Weights of a small GPT-style language model, trained from scratch on English Wikipedia: 4.43M parameters.
Each number is 500 + 25 x the weight over its row's rms, rounded and kept within 0 to 999. Layers, rows and columns count from 0. Numbers have three digits each. The size before them is the row's rms in percent of the matrix's.

# up: layer 3 MLP up, 640x160, rms 0.16, rows 51-79, columns 0-159
# down: layer 3 MLP down (transposed), 640x160, rms 0.0738, rows 51-78, columns 0-159
# gate: layer 3 MLP gate, 640x160, rms 0.157, rows 52-79, columns 0-159
up51 099:501467489483478458489499523483484530518478501496485497515489499525492465500491472538482510486507459498490492474509489502523498521513482516448494462487546488536477499504492532478450490493504475485514523564473506446538480534509497508522504518490452516486531508484485464453503452462512500483532456478517478491488511479475486468509545534564494511481480497569534517529535513485495473525488489447468507493499495516519464489535534478525519506485510508504475508539522475499477483430520511
down51 100:508536503505512502490528512480489471485465487488487531454499531482526532479513534534483498505521476491488469496527500537514464513487502481495554514494509510496477492550476485471497491498450517495526467509485522455489513538518535527493487496526524494463499513484487498483515474482504505457500495445510486483492517460497557474544488535490494505487530490486470475495468498475515516478493454466457494514492516543466503545522473432558428494504494454489524500515542482548507494475490505
gate52 099:527499517531503454502479480493442483522539498485492492476487543549487520519482466469510535525465487484491479512536513466470459443482471502485510487528457493473500494472504465479471534515468523516508527534518567529510473519474540509489522470515511456470501488479520487482530478465511536528500457459474490487538506533521485541462525496502539513525510496507498486508537523496502472523473515508484471531520530540525479507508522515505510525533472502479532507516514448500533505489515496
up52 093:488481483463471446533509497496505502499535460528496456526484499454476481504484486560491504470541509491511483495506482492521509525506507549507500507499479508501488473521514511507505463487480496443506469490493494524531518503463492498571514491509563524463471543534453502491541485499493506545518532484514509484452502452483501486528516471500517515465511474470478505447491486517492485523484485507491493491506521439480514484466542494536508486477500484535492525512559488461523504469510467
down52 093:512516483517487544522494522502519505496490568477472518513496495534478520508509477498522508461521452460513510472508511498551472484505493469510451540523517464494466473502565467484516508551519497497500534493501496478490430501486503573498501520507539470493481485493499528494499499478532521494473520509487538528499499513493461506463525490516518527521549474503472463495536493442506450485491498466533514485495512523500474482541523498474480503496463502515532499518519470509452458492497490
gate53 103:489483443492526493501494520455525493490460537491469497520567538505506526525495530487562547482468500489494500505548509462456469469501481490526504507489515527500500496495502480477494521514462489473537489510476537492501520492499472466489475476474523507455542540475500516502490505534488530523497505520478535474492522495500482476492526497509535464539468486520478502528489507464526531472549523486520481476506528516509455474516463484465481527530485512471500521489507483457457448479527463
up53 099:462497458436524505497505530501504482468485473489517551499513548523498530511524520461521532484478521474495517532452544480477488472482522497489497472487494486472493518458472524469509522499470476486515467524493472485515470514498451483500465514490500520517519523482505535467535485496526498532484517535531513524461522518523540495522460501450493487515505541532481490530475489510508529539551502484461448537476492497521472516530515496523505510496506502505524566501532491455511493457504485
down53 096:485513520501444522468524475537507512522472508530479562475477490526505493504553485508511516473534526496537493457523509480527524512492506481505522477545468508512519486487442514522483490525491496533516524508477472477493511489510471533487493531536480491501475470535522498444570469491484512529531521486523467517452445493489484548505481508499545513495518542498484465473525491525492513504507448507521523472503451516520512482484537493532515465496509497484475482520517482512490522501501552
gate54 100:481525473522505474516491542463457475527530499519515522466514510519493528444506503470530493496487490544500476477489485515512469488542544524506500516472515439507518491509493453522507516458514491465491481482521510520473493557473453485484477478456483511479541510476503459482544464508474497507527514511482493529486490566512482493452490526460495512507498506541501470501508502530484484477542448509543488485527503493519490493487519532492506476458492489506485547443517513478545497485491502
up54 094:514497508521513477498460440519541507493490505484522512522500465485519447535485539557469508506495499502516481489498531498501502518480527490468449525514511531437472468494537499511499464551490526468517555484497494469491521490499511516542480524574508510510456496497476537475532534515525508563505506493504513467471518442518498516507488480516464499457493488498495480480484476494482488510499523512502514476484478528486523518543521502487518500513475531553463489467488463539511494489514502
down54 102:476496500514526483490500487520469472526487511500495483508483558513524481485480562516463508473546493517498510529448484550504507514485493506507500447499486462487469514452529485462469502512514527529509501503557507480484504545463536530507480499506465533466493521511501503518503497493514544568504476506512489536511511513531478510490536516498517478488528504538525517552513515514439507512505470552557497497527500506493502517469527494475554531476521502483482533475499534496457502513513480
gate55 093:527491511517492510520463484457501525505502516528507493504547511466504524567496484510515474501504544519480546520508465525514456471489483527526449531553533485504500564513513492468539467511473530515511527506464545520466527498501479503499502449501515529543488468500500495555490501488509519541477489467478472518510515519508521518477502539510493497498504476477534512506554508429445492485492504467501465505456511487494494490512484486475475507486523497519494467469468501504509480466471508
up55 090:535492529474516473501524492540484572504467491506467484513474470533471467460547540524487532491492503503489461468508469452517530518487530483483500518440507528495518466509506519494449518502489505516461483461455451470511478493504508506507486492508469483494478516481506481495500480525522509496482495512547487503488458510485475521475461521489486506479528487489509519512517506501505571456497482517541490508501479465457511522454469498493495524450479495494499479484491482510465479569476511
down55 092:521479461527457505510486506493524480519488529544460485438500528471510524532475522515555496535494509530534485470549505543497468507469509487556546534537473467539447529480524488526488543534481525482494529514525515503505554523489469496509513494538467466489495517483491504528461481500503491508489486477504491525487481496470496501493535495541502498494527541522499505487500516482517491485503554491525473461483520492522499456544512491524476487501549519491507516499485549514474513471509518
gate56 108:475448457476559490436472494491477467479481476483479558497477527500494527506487467511517478475516492473462465489482523523503558508528494514490521490487486507536506504478493517521523510512531476520502531495540529534501465472484529482519530480488533508506490487494461508464504539507537503452454531524548525491549510511511458489489455495512497504465508504482491486518504554475497454474511504556508489501511518530514471507491500501542478517520486486479541451505471508509491499478522499
up56 096:518510468545454480502492528470536482500501508494517461527538493549474487468483466483472537534545499500489499442526487490512503473495483525539483480505476510475515511507486498524520480466499541481499447522500466495489499518531483512470445502484506517492522490503473495547496493540482507524559481499489478524450493539490463514508460468493481512484522525519510528512480434528513558513498476451511517508496461496468484540481486488492525497451463514533494514524495483517497514536505493
down56 105:494450494511542476473495514504493510434469474501500562474488491505467527497510469492491484462493490469517510491480489513496524517502483509446534511484498519508500517495539512504532521474503509488490525498519525498513504473502547479519507483487524511512489492480471512476490553508497465476454526495529511522551535523507466452510444523523463514495522524494489516531474549492497443483555493540506451500505507520512479489510473495529474484550506515511571447526500482503475482511525486
gate57 099:461520485500457525470569471498492446497508467476482544463479503524472512571489539492486493518507513535516480501511542490479542497462509516521502521543513493478544515486503494502538509474510537469515503482490564511511467496478474505538497514469483509455510455536474482528483522494454464510490484507507485498478508473556499483531506473517497515451515523478493483470491488481491518524481471470529488507470509500522500466498502500478483524544496498486474494503537508538501453467503474
up57 096:467475460511541513497491520494481485522499475514497469541502537466544482445514498463504512509493528458497538524510497465492477541511493478502515531533495510529474516509510474532502534553480464496464435527500477522497491499522533493478488513451511432458505540459525517483517553492513527470512492499490498531501509512469448495491496529481514503548486492485515456513489526532511532482503499502501470485540476503522514498518487501516520506454486516534506509471482510442532511517510527
down57 100:471506456517509481490530516467511535533531480507466501481516484512478462495473553489520504516507483499531473510472503478473473507488504504503533545492480428519516498510503490516482518490553509492451511486533541474510494539447495474534481510497505466491520525526459503498506523474490532466476469497503481542496509516486435473495515481498500527489536513463507470490492449517510478522492483464515458556480480531510544483483508510503484485479504539527497487461520458503485452465516471
gate58 105:470486520500471523499497492430460487546509489476492521505493470498494483508501505494497499498492499503471476440493508482490495518500469461498514536470519473471478569491488475503509508503493514526496512514506469497484507528456479467482482467477481455524498499459542548508527533490560495509518476510522452503520506466527450507497479470558522478556488442483494506486461494501503504423485489514502496482502496490530444477483490508513515504449530487506504517482523493518528495534492496
up58 110:503492545498462516486475542498494499475499507467508510483461506513499488474544484508521498505483499494507522502482518497525510481486548463486539524495511506540447534505551484542486531512482534441478546474489507473439480491509492444460543504518531503519477506504525523490486521495485490507505500500487550515496510471470485482520440533572466435494492488485514492503503496517483503532508490483506482486515455514492467477499486445486495542499486485485527475495536453479485492495472493
down58 107:525474516477487517453501536459500511548495477503504510491506491498501521507536533533513478503519463532562497536457552516545491500474515496478505458525535489491495526491480480498465534500479512493531525483509507541484464474508501491478491517550518497484518510506522512457479503480488476510470575493503519515571530509474457486481524481488486498471529526521516492469542524520505514428495446505528483532518477496494513503523488490487527506464493468527512526520526511511490518463512482
gate59 108:515504471509537510500526514507504466486526475516484478462499485507545516502550472484487522462493533496468517514489469479487505446457501541458491474518488481530489492515497501486483509545500523463451502511513538467502475537508478476526513486516510538462500503480520505484483516529529553512475464485516533514496527441529518486489463470508498482494511485516537497519519466487496541464524500469509496499467521489466501477476502561490493541499535492521557536510513506548536471468535530
up59 098:523529489511531546499509505497514550537488521509503521530478476494478501464491448545527509511517527504502494518519477457469513491507481514517428529509480484481512482492509449496520497480499504493493539457473483519501484521460526509511500490493518522473531513489537541521521510498550477486475467463505540494495480459495495504541526547522495484437516527451488472483460505526479515468477467543530495516522489498512556499487501507483535549510482491485511514463492480535513482463525477
down59 105:519435502508510477485466552505488498503484496545483459534468504515484515475471462507432505506506514498451531515485483505454470454523511508508541463490466505505487525484492473523466501466540501489453461457515494505506517497505446504511514476494495533494531515476512472495459491543516545505498507528488493520519491518521492527447497459522497515519516477537486506495495521469537506493457494469502477519491526444528475466485505519519468500538515503498530493487527497515549476500537493
gate60 102:508513483514492518465500484519475509501508526507487520456497529501454476459444494527505501535497533521537475536530491507497465566496506500515490527546426486499489490511508497490514514537502503510495496516508477496508529499513493499549497529520518456513491496527459522546522452500529460484471505484481498528465462489498551518476545492466530543469533483522480490492510472539526503482537517504484496453515460482486494540513523516451521487497500499505472505516540476534499521494446487
up60 097:523534526485475584480531487506492468493497507497519463483478499485510465494516509506512508498503530523555493479447517513523475466525494513454463506479502502478517488524467489480503516496533484512485502497515534481491450515499523512497479498529525486506504482515537542481440519512506523512498513505540534436489473520511494463480454487502492520473469507487472440519495474531508514524511524458451478481517519475519501449498498481520496536534510451488455500499490522503513478516555463
down60 098:548514526499506569469503516479512509500490496470456466493504500523486510502512502433515502511489516532523530505522498515530468488541514528480495535491499514457494508519522479457501505504512507523495485506473489521486440500511480485563534480552525434514515513468511488496476502503515545496494501452488500521507503507502469501518513470519509519506556523411500475519493509555499537459492508520477498419502508490540482512469502525516496519511506505517491528519516513497485517488509509
gate61 106:487505493463499504487472422489533481515483476510487487510481502503495479560476480514477494522512471507524516544500490472530500492479520513499488500518490459492505522496496471505491496467526498496505545483491510542505512530519478511468471525488484476545509462567490466559498481512487488495491527439509465507470476485525475509505546528494504532501497542539454490465535573473489531519472462487539479503511505512502496481473530527494489520548509523446486495496481517494527487500456495
up61 097:487463522475500489530502485546487522536524518524499520511503549544502509516499473528473536519533509497517489483469484474493497503493481493485467507471493553564492546485527468500491481513550488514467518454509488511504453479514485514469474523445513507498517517471489503525518503495493467524493467479464473492466540513467482515525531516480503488515483532531521450477464512506499514502524481528524469502505500462500499475554524533471500543517469522535485509549481501426480497495480477
down61 105:561519498497458529513468482520470523493537498497532578482468484489475506520476492491530510501509479523535507502517512469514547478478471497486491496522496436507560479481515503479482469526523548469504501470500537442476456493479454485490476540456523476503533495519537493506513477492525477476502527563494462483472499504496513488473488473480478505466506489495511511519508508495518476496534494508539504467507503476480489482496508513477495520499498536521497527522484463497561476454516477
gate62 095:510488530504452522481509478517523496520459478517519510461508465463515507490500516513530512505494517512463478513501468479539457496489538497485502513541503469503520508513483462463523498504508520489495480503478486484455512513483471535510516506535513457477500473530518437561549517509475502540501525483520526496564511485500508519492512492528487532486500508473501502474517530484499462539461480484477512577536491470515507506458483469548507490493499481536492460517572516522512474500487521
up62 095:480506465516506477521507520520503516527480519498522487474499503449494497531529504475483529544519493506542463503474475543498484503495480500518494510493520559529523496502503499490556542496519514494530518501509501492446542492505521530475510482495488514454495519522535477505461464539515513495560481517438520524514511485468520502479498470493479520533533500522511502451519516519537464539534497447510486501555520506531500539500487510484513521467472475547513477493548493455532472485520523
down62 097:484513439492524487520469512518442504490550523509472512487495479517489506518470500477436494513469485492558488518506499508473513487501488492489499494499533529521527495465519577513457462492503521522500538543484507445503541488503508468505554524492492505510500512495485495527469479522526524501487507516485467517465513555527512522522485510513501487504460477502473537525472416492487521506532504503512516477470510501474493460525496462500487528508499488448510487495472484491466549519509504
gate63 097:533498511485515506519499502498480455491506512501509502496460508444464537512500489490524523534510512544522498514491517491493528460494515475492521554506469528504463471472483511503482564469547484442490484517455486513485459474527499504526521500485504451491480505504482469475500500488504527528514500474536489506472510491466486482510536487487447488466503480467538476430504514508446465488496494534505467471432502477485454500522491531502504502499497530505486480492523501452480506459459489
up63 093:517562510491527491525476480486475479476501503490505496531493491461491500502497507458534502518518530521511497501525494513496476487461519506512505575477484531507495503505497518499482539465529475462520509527452527497461488455515562508514532542526489452505519500508444510475496499432464494488447486483483525498471487523533474464514519468540494497475485491461498488471498505489462470464522486526501455536482499533486478477528511517490519485507506525475461493515487503448469491498459487
down63 098:549481486477462528538469477483552485512456464477498485517474524489499537483521517512494536511508509480476472489515459496495485499500520508548506528481476477478473508508495505513500539483519437476549517509487567518469512482498517553465474513521512518439525531522480514509494501486523536505461519529496466490487497512516509521546476526514495481518513481501475473494480519504457524523512508511525488472539489536504523547524515507436505528523481508526509551505486500473492547479499518
gate64 120:473472504518527485523505501456507511505504526499505484513502528514491505466520507531527478559526446510473510498458528471490485487455538530504511512512532512489493475528480478531462467517504473570518506498513481484533489475516473498493443465427491479490493498497528501485480458493479474497453511488490469522525493533494482458495459529469482465485512492506523518537457465518490515494476490511526494491506532481475505463479512455500458520485479479462520544520524510463496518495447501
up64 113:474514521480521554542471439516518495512482492510485516470515540508522497527497484545493514481522483484552484536479520448502500551474526498482460492508502539536531497525499499490489482487508489503511521489511527446479480511512494532460504478524541545486495480477511492505506501509448538502487522512516500465505508522494528530516554470465522510591505526515529509497520511499481514524507499502510511568497509490476540508512530535498532506457523525535492504505492525464517510516496462
down64 112:492495508467495511481479478489503530546492485488477513486481501495549495462531512476545509507506507494533535505494485474528531505479464505499496525547474553520459514489526520470538542512504502463489523478494534505446482539490507512533489535502465519530472508538482500500495486526518485513526494479521494472475529510511506534486532471487491551550491517501443517523518477492455487513509468455447491493507471509536489483486510489555512474533506541467470467512510500488458493472538549
gate65 099:517471494499485478470465480518507539526516551422549478498501511488454469484500503513495477521563508492496517518487479436513524493508530513502540501493487493530484544458517479506496502508498460480462499561493462481469490502504458436526537502482463505541522497491498507511470513528502496454501501471485492490496474513497506485498480529455520534520482487501499475477477505478524557469457465500497470476511477492509480475510505541502475510478496488502518470503486548471495503513463479
up65 100:486482481510478532548486475573477510550500493486518490459506476511443457483481500522499468473505476513511517507449503461531502466493510500480465489526474520507529515515494524491488489481491505499480486521531536499503460519554448476487505520471525492516506483520518500496527509524485480494494505471473510470518489472558445505530518497504500541508502484501499504480473515525490537516488460577497514472515476534514541473488485518516462556535543498481485528507501492496463503473478470
down65 099:522546539514486501525483555455475507492488440517469545490481540513501505522520471484541517457515510497504525512480508488503466522495507474507480506537500518528505496509502506518504500502533519491468457508483531511458500483514468517472469499505509501490481534534475514490525520504481473540501492478498494519536483466501481476576488452524449492498437496517502515526457445521464483456492484492470481508496487498478531482461465507485493490507509539519496467479486450511481475517553509
gate66 099:517575494498495519496512516501494507438506532511485462528522496490512490499530488508518487489474452492473513473547524506527529490509483539512489491557487462493490524500473458476489522510484477505498462460493546490507500474516511539482470483468505506531479446472534536518513531438523477466519483504530473456505500450513435507496483503502520510540519460512489497506448478540489512484531504465542496505491517477468517503524486482507528494515452473520495510492499480488484463511512516
up66 102:507469493505527468503513508521493504545450496460485522471466522521473524489529510481531494493513511519519486436465483460460484482539466489487532525470513490515479494521464492518537522481482498551531485490488455492505507505509511422501490537486486500496524486532511508480465497532461545483487551548517565478480515498499477480561498483519477485501525517475514510521534524480470537490485516525502482509550502543543498468473514474499471513514512534495498504519507526501509518499507500
down66 101:439461499483533521493479526449472513493454512537543486488504515538454512498480518535523490491505550510498473484500516478507452511510507519473511515481424484541518499503501460529530474522524502522546538478483522531485501513488500473494510496495505528495477524503515503503477505534489503502503501492516505552518482555474526530473485511491489443505525487489477521522539540510511488519480549489489515495511526508523515509504512511477485501506605472503460528484490502480477485526505498
gate67 099:541468503525502524472487498528461519500490469490486510506497525506519482488477493478480509457505481532516494487482516488503507514510454526522498530510455487546480495538457446548504524535517501502488547494520466479480485488503487468480502451496489500482488466501505461519493549467492497504487529457558477488495481483494483459506545521492538478477493452528495505529549503539440451511527531488484483525488471568489505477454543493482502496524512513493499478520494491525503514520513460
up67 100:513486508513526501533494480497513459523443539530515500524485483457471500473532524472510497520515492477446498534521487480474462487491514484478478470484508519462514485481501533457485494507514493505459491508471484519505469490518506482499518560519526529527521510499528518538507486528511530530515449521489522493518508512513516475521512466537504539503500538492516529468465506456508510492512485511487502563471534429568510495535468498507491471512453510492522507486523467505462497478522551
down67 099:514494508482486508540505477470497568504519548452460441478487523513482457483514517508515534503470460526501507516496514466458504492533529518499481480516520478473488478484474495499484493528527520536419500527523504504529485517500487510489482487478532492522517476453517517501523527488531493489495519482534495511475552470514489497499506502516513468519547507469515492507489522484493484502506501488498490601511476478523550462553469474516478493464532522472482517496478488512501497503467494
gate68 107:498506495480494540487513466466475500499447525540477493490489480491480504533489543507497510543507524518519473503469484482504432533462510514494538521484490512467567525472470505513503532477513476489478488514502481470552483504476499497484487546535560494490477456517517506505478489480558479489499519488528487533457507512502542528483481516533489496506501503442496486485502485518479523475525566491481517514527555492494471494519481504487480536508514495446513500508532502450469502490477473
up68 102:542517506496474519478495457523480494522451533542477507483506504513489478472513538510492500485501500536571451485530500491512523500504540487469471503506467492522521492499503455461509555506470491479498456518528532483477478484472511536493446551532522452474531480530502502523540515472513505523520475497489486477494486454548483531497467488496532517481494521481488498476522471523489501480493507488498485482501486510516523503543461498471499510476489496518451462487494485508481460506529576
down68 100:500536447498506540487512513484505533436519504514476516496495514515497493503510485511515487512502501516517485493505505502542525484523538474499471493498513525477485525505483490533482526490503503518474487525446471487473466473509498496512534468537519523534547482454533501533489482551504513506508465504526509477508497507509469511521467495490531499473456509487479464533513460498503529482472513463526503425474480530524492510506468491552516557497527507496487536537484494464501522451565443
gate69 090:521507467441501494509495539465485507529542490529479478514541513509511491538511471505525543498491515492524472464527497489468440480465495525484499449461501497520493510539521535527495505441534505497486501498521499499491541531519444500522493498489495496484480523533497518506512460506527485488528537516504485529500485480497519465513476494514504536489454474518473502499510477508502479535465525531473539497488464488506463504540511514527509512488511444482575482521567526477468476512502498
up69 115:539558528464508520482501510488513534551553496484508483471501494518489481525513504486549517509489504494516496522531516520527479500496470482532476489480488504520453483500510508512489512524479477495481524518522496486486513482508481549573484511495459466493485511505494519539455488516454566509492541534526514469543461528500494535465516494482452523497491532507483515518462498498493483481504547488497489477541489491513508512524480570538498502532527524452502520500531460517483507522526473
down69 111:532537496521524540508525454508515502530538447479511532490493491527482487480530520517513465488506438459529514559540484522504476494522498475516451505518493533498499505462475500496506518509459525478482495523496490499483463485513502520562477504513465487511527496487473525476453499507520533491473540491506488474531495520478506493460534500476459496498480515511476500535477485511481510498519532488493469480513513459510530496498507552538527481512526545484418514511492510496497564504500475
gate70 097:523487520477479500489508522492522472433515535538536516514528516501505529500499490520556518522524533473507475488488525512499512491503493512496497507495504502534481478530514534482443510506488523497480469511518531527484521487475505480493509479557521423452543481528499551444539478530531548544500475517502544462519494492477502498483482526470490463515463515526487489492513509465518493487514505506495498461462527515479543500514476527456505517535517465497496518458500498537500474528524487
up70 103:459538492509522510528485521518435502549474534481468501492484514493503503556487500484504469522494509492482493489492514505498543498520466522520492527469485512483492533509524522490563513528502539517449496504478524516515491473563507493503574504516437522518435485467491502501483495488473476514511498465500553502490549507484478480485490466499477522445502457515553514468515487510480465510498525507504526485492515539518505510531478475514504505488529503447537472491510517486505496496505479
down70 103:495547494533514462479514547488489522505523518492509508508537470498514511522497531493538475487461502470531491478481542522492510544482497495484504507489465519500503480478477506489501487557509494490475487499528496538533428489495476558464526478530526496492518513456480498465489449510592519505501519533511524489508544524485480510492522510506512512493466475505558498529504520505508518544541505511512500516479489520476452505511567502522486492479465478495513552486508514511498481535506519
gate71 105:476495500510485491501507483516518523481507487526536504459548504528506512472505534506530501509526439439486467506513481448491503544498493525498528499545457461513492509516458473494502531515530468501494530487464504518480529492502512512497560491506479560473522486487509514493533487527539500500508495485510525474473485473517462501506562531494525521515495481466479539436507520469452488501470492481490489512500501509530488518496443505518473535502488469509470519491484478493464511526502569
up71 101:499535518454514542508461488498502518521476478517491551527517505541496482545556521456463474541499480481507510496475517512485528531505519532520495504530475487481502499476435513470484538509529466511488516471539479538506513529497526511445494524507446504491497507497503492469486511507553498511481461491491568519484484484506504491484516519535548475556513483486480523486507526496481460520514535482540493551479531511528502541474500487537522539486480479502481501507492494483511511526480510
down71 103:493502496538517513518500494488464488447510527465498468516504497448495531524513481503477508515518553532492519507549526468501491472473490508491467476470540524478477470475461501502484449483492486491512465469490492507525491491458475464488498511517525477512507559510542525556462473500478462491491518491503456511505531543510500464496509481551501450533494454471492528520498497489553480532515525461487511512508481519492502498454479471490549500502542480468540490466517515487491509502474504
gate72 098:486489472517469488453497531442516470480474480491531521498554539511464505490529528524494509508533496487498508502504521523478507518505515500490524503474537530495485518533463480465499521512462491506491477498507534485518473476515503467514477494495531488488541481547501523462531512491494455502486520506511474488483485525514482492501429463504522489510460526457541491452511520565532519443542497473560483463520476485515520491443517527518511518537479477517479536476497493490485498494499508
up72 100:516459496482556508506503470480513531486520462510482493539530518504540524524484505531498479470514493499508548445495498518509476516517462483509452516521554488501486493481498546501484505524485490504492502516500489484544517518506484475475489448463469503504492507499539497529534457469482533481510484480518485508494506536435508518501488498507503493517472519503479531516521562492506521453529488459496504526518522513559472499490527520471529472466476487518576484517509486499473447463508481
down72 100:508464516473502496532468497560495503516479514530500510515514491481488489496518542502535531495474505514498547520486500467516556533521543473479489475493507538507496492505516486504535475493467503450478503482520504467512489486527483516501510480492493532485460521527482511541527468540556494545543465508476494534541527496533528494490503504520544495478473483544491531502521494443534476509514469469537492551527509533510510492521491517442499499472504492540469458506498477486527472500457525
gate73 100:452523526526500489492513502515546496502508498526500496480511561502481520519483454511501508503517486516484532482504502509522508449460472533474524502531510475505468513478480496507504446460491480538487459484515500479502503472507537538454481526481555517469494499509472513494528500510504475494505500504534475475500466508528439467534497500478479445523470517484450520522439484475470497498472486459507500545508515534468503521533467519475518445473548487521496521486468484506490521484528486
up73 102:509491481529508475450496533479510489530514534506533538531488483478529505437468507487543487490512515462505462526530421486488511491514487479503508503452511482488494454516492527470471484449518486538503533509484508540493522527465505552460515526479498493475515473503501515473493513527528495500518468498494496505507539512523507510488503519512495467525451510537488475505469465482504503522531474502468476465471470515491510460461469512537467519483436489496510510524489478506469502534539526
down73 104:514506489498501511479508516521493528485484492495493478570468533454521472478492519514470553515487485471484464495486499531461476509519494528513475500517527451492492441497448538495526460450488505564498511538515474528488544508542471507509516498519489485491473498497479517419506474487532489489497476510486505480450506469502487516537502477516478498473464504521494513502467497494504502457524519565507459557499523554525501482481489460483509494507503514505497497471521476492492510495496507
gate74 102:534489524521528514495530534480509460503506508491518520490465517512494509528470481529520519498446486469497505496465530471475544528526487503489472491517504516546476469454498516479488517556537490487473482498557499527541471470519487455495494516474523525538510524474470485507487473512502487500500483482550519503491473490530503481489506499510492507495443548486525501525549502527474516481513522469500504470501531473483518519538494488478480467552526463494490513444432473542490510462501497
up74 098:466521527421479509518480529522537519497503518506503545516514480506513459459516515477505485533506525463518497563510497517535499548469510506548510478528511502521498501530492500543521484526505515546510447531479513510492532484514544506494521505503475458512530504523502497478508510509499514489506549535482487520465514517523528493451473483485521480496529452504512501494480522514501487468509512508494519470528466552538481514533475511513550508471471527464509464522557471474523505502518513
down74 101:490485492514521528497481480505488512476476496471554516518510493477511512514514503535483476487485500494519484531498516476523488483506508523533469484507494489474455490467467484457514481540487520541522490517482522467491427511485514488461481480523481483524505486466470493501479506494502527500533547507498507452522508471451460494492510490489505481451464525504493532466455500489481497507491496509499500512427429444471510457514541478489456494513462489487536450451503525526498490539497486
gate75 111:503523457503471527444460492527497520510482499512505496520498513529522496461429510476491518481496458472494514495479478501483477510521538499480513550509498487534510421508506459470452501512541515486499492474477505517501530468485464503536473512493482473466500534521519468455527517458512486492523500486460475536473485498518501485503474513499469499453534445509522496578480496511484485518481476498478499513533475476521467461501518516531496495471468513489490494493532520530506491493543489
up75 110:472524493506506497470495544502512527504478468544540439495469528500539475476472481450474501509500495475478508493509504510500480513485485516517509513495481491542493471551524499474521509501462503505493533512502488545479511536508498543486486520504461527489530506493511458488538517493465478481449530486512467494489528458480479516455473513489495524489540481486526503572473505499541483477515512479509522544522514465509483498490515458528538465523439497499520471481542476494461503471539513
down75 110:497551500487457515456477469525472533439508507481473477531509507511509508507516495463490492483551487520501468462546508506546488460464511491509475507527482500491537517534487479509459523505506488524527522528520469544525481498493482482492510488436501509489529513535544503512505506464469509473511517499532462565506511484546503494482492492482497507485530473508500490509499495514540483519490543489465511479510498460495551510527503468518556472527538528519533492471519562486504514503475508
gate76 104:492494530553538498489501466521516493492474510516518521485489511508490485494472525530546528456538511510482532567510540484462480528492510526569508507476473509468515537502482488495468517515524480468501510521509534557490493505472476494514453472461496517483508469479490516532467509480485517488498495469486531523496515514539543540485529475474467500526532451488489485432506509550505498488503467495511535541485510455476478495473509480484508473483497506511467494490513480470451492471501496
up76 099:511499515471505498510487541511549536452480516510505489453490548488510432508499516525514502527521442540478496497494500519502487503498543452524499510496460544506538534506481521494490511511470452519515496509479571510470502547511488517524512494517472469536521505455524543505486511501486469511535491505515498490492495478473530509527552480496521515466497490478504485501507570517492485478429461472535493467528487512530506494505525493473479503478481510508498489484508506486511554491509527
down76 095:485517496460471473511516463524537530493476505522541520481442554501481534537473507493481494524464489515487491513461531533533543493489474520482517506497497490549499493523528500489524501498484499501498504503481514547490547523508489554492560494487453509524505515498513496491497495536473511507494502503513530449536520503487474534519504486486474525480472496513493519537494516461506546502460453489471535480512539506548518536492505496492485464510506504526477481528513520563488559531532471
gate77 094:466482493522490487504522542478508480532499512509491432518509512489530514482497490480504496498489515527475487507484498506514491536516499490514524489500502512513487444493524515490481474478522489454511502518492501454494499501504494552497572472470534496465471511539507488423462467509490554531516494491510512482515505515513474472469509470506475496500532515527506464469487461445505494493502480485500510476504481531485530440502495474482505469518522463470514515537582536509553497515542494
up77 096:547497499490536529510512486507496495475511456524481525484524472535496486529515528515481499522470532458529501470477487476476521477517477530524470488479504497486516517496425480496549510489495543515484517489518527543517514520504480468513471504542522506507545495529490506572543490477539475506512528544468496499539474506523464484532468482544525494486503485495497525554482490515497489465495519472478500517540490493508516562503501482514508553508455512528502454498526498489486492516539475
down77 099:514453479483505527430493474491479508530506514472481536477531508493514505520550479533481499520502484496521507474533517522489490504522535493509565505484512490522480532469429494485504487491513528539511537502539488513533515498529537467492496515513456512482504502487505505509501496497513509505481531510473495553499454539502473526500484496487520521487489473500517461479451499567531509515472538506436449516482502495526544527508551457525485498535509464497489501537515523525516506491506491
gate78 102:527517533509528536450513504513488471510524469526481483495487475473527533443509497494481514507489510487500468535495520524505461501455510521514505538568452524516508488561511474541518499498490533541461563494500509455478501522496518546472487525505498504507492489501500498510496445501504531532509499521516484508503484472514468463492512485516507526454537480489514503518527501511486486496499490466509546517527496474477521525523473452505479456482490527434505483466521489439487505496520511
up78 095:482508504503512466466504512508500509541514485482509533508480520477486506516488458541513499491503513467508482516519520486458579462473512481526518488496513532493527508480509522496455463498456519502495481553498477553530504462520508477523486492487504486516508522528481497494502512495516457449446498503461493523488483512476524479420488523531463491491500486511469483496501537477510528525552466499488505498507493491465534499503485586517503539478499489525477470514502560523474485485491505
down78 102:496471491485504538466538474529521458517515488503468513495542478485529526444480459509485482517512462519484487514513495503505476492476490494488524574512534474511521491524520449492472493518501521490467526485518522485530489501475504520487463525524568460500492489475533463495465453509521505544493492494512463468524513503507497449462497483510473514461537521483502507478517506480538495479497472485528499495520516499504490477477520443536508447551479535456545505479531493520502495512502494
gate79 100:525435480500471487493464487515472490500524506515479493506488484490499538525461503480493470530502510512485483478540477536482502478494459492497499532519492475516544491502548523498504492444521515514469494466521474508523566585506496467504505481506495490511516496468523538524557523519547521467517512502460440518494528515445476493487469493523497506485522483483460504526508504492510482497500495510507476514514474504509536448518484498543467526468489500505511446492481508462489511505507450
up79 103:466450491460497496516500508498521516517488500530489463513467470511523538554510450495513483507478503507476545496562510530495476473490490518508481564486534501559480457467513499489477495499457482521471517527507511500517481574531516502477512490485513474472468487512527458460517515462511515530473516425539493471500460466518508515474491502524504481510504469500511460502496522523518522485478537491531518480478519511475497482501472484520498532523479521491502519503537496473528499472477529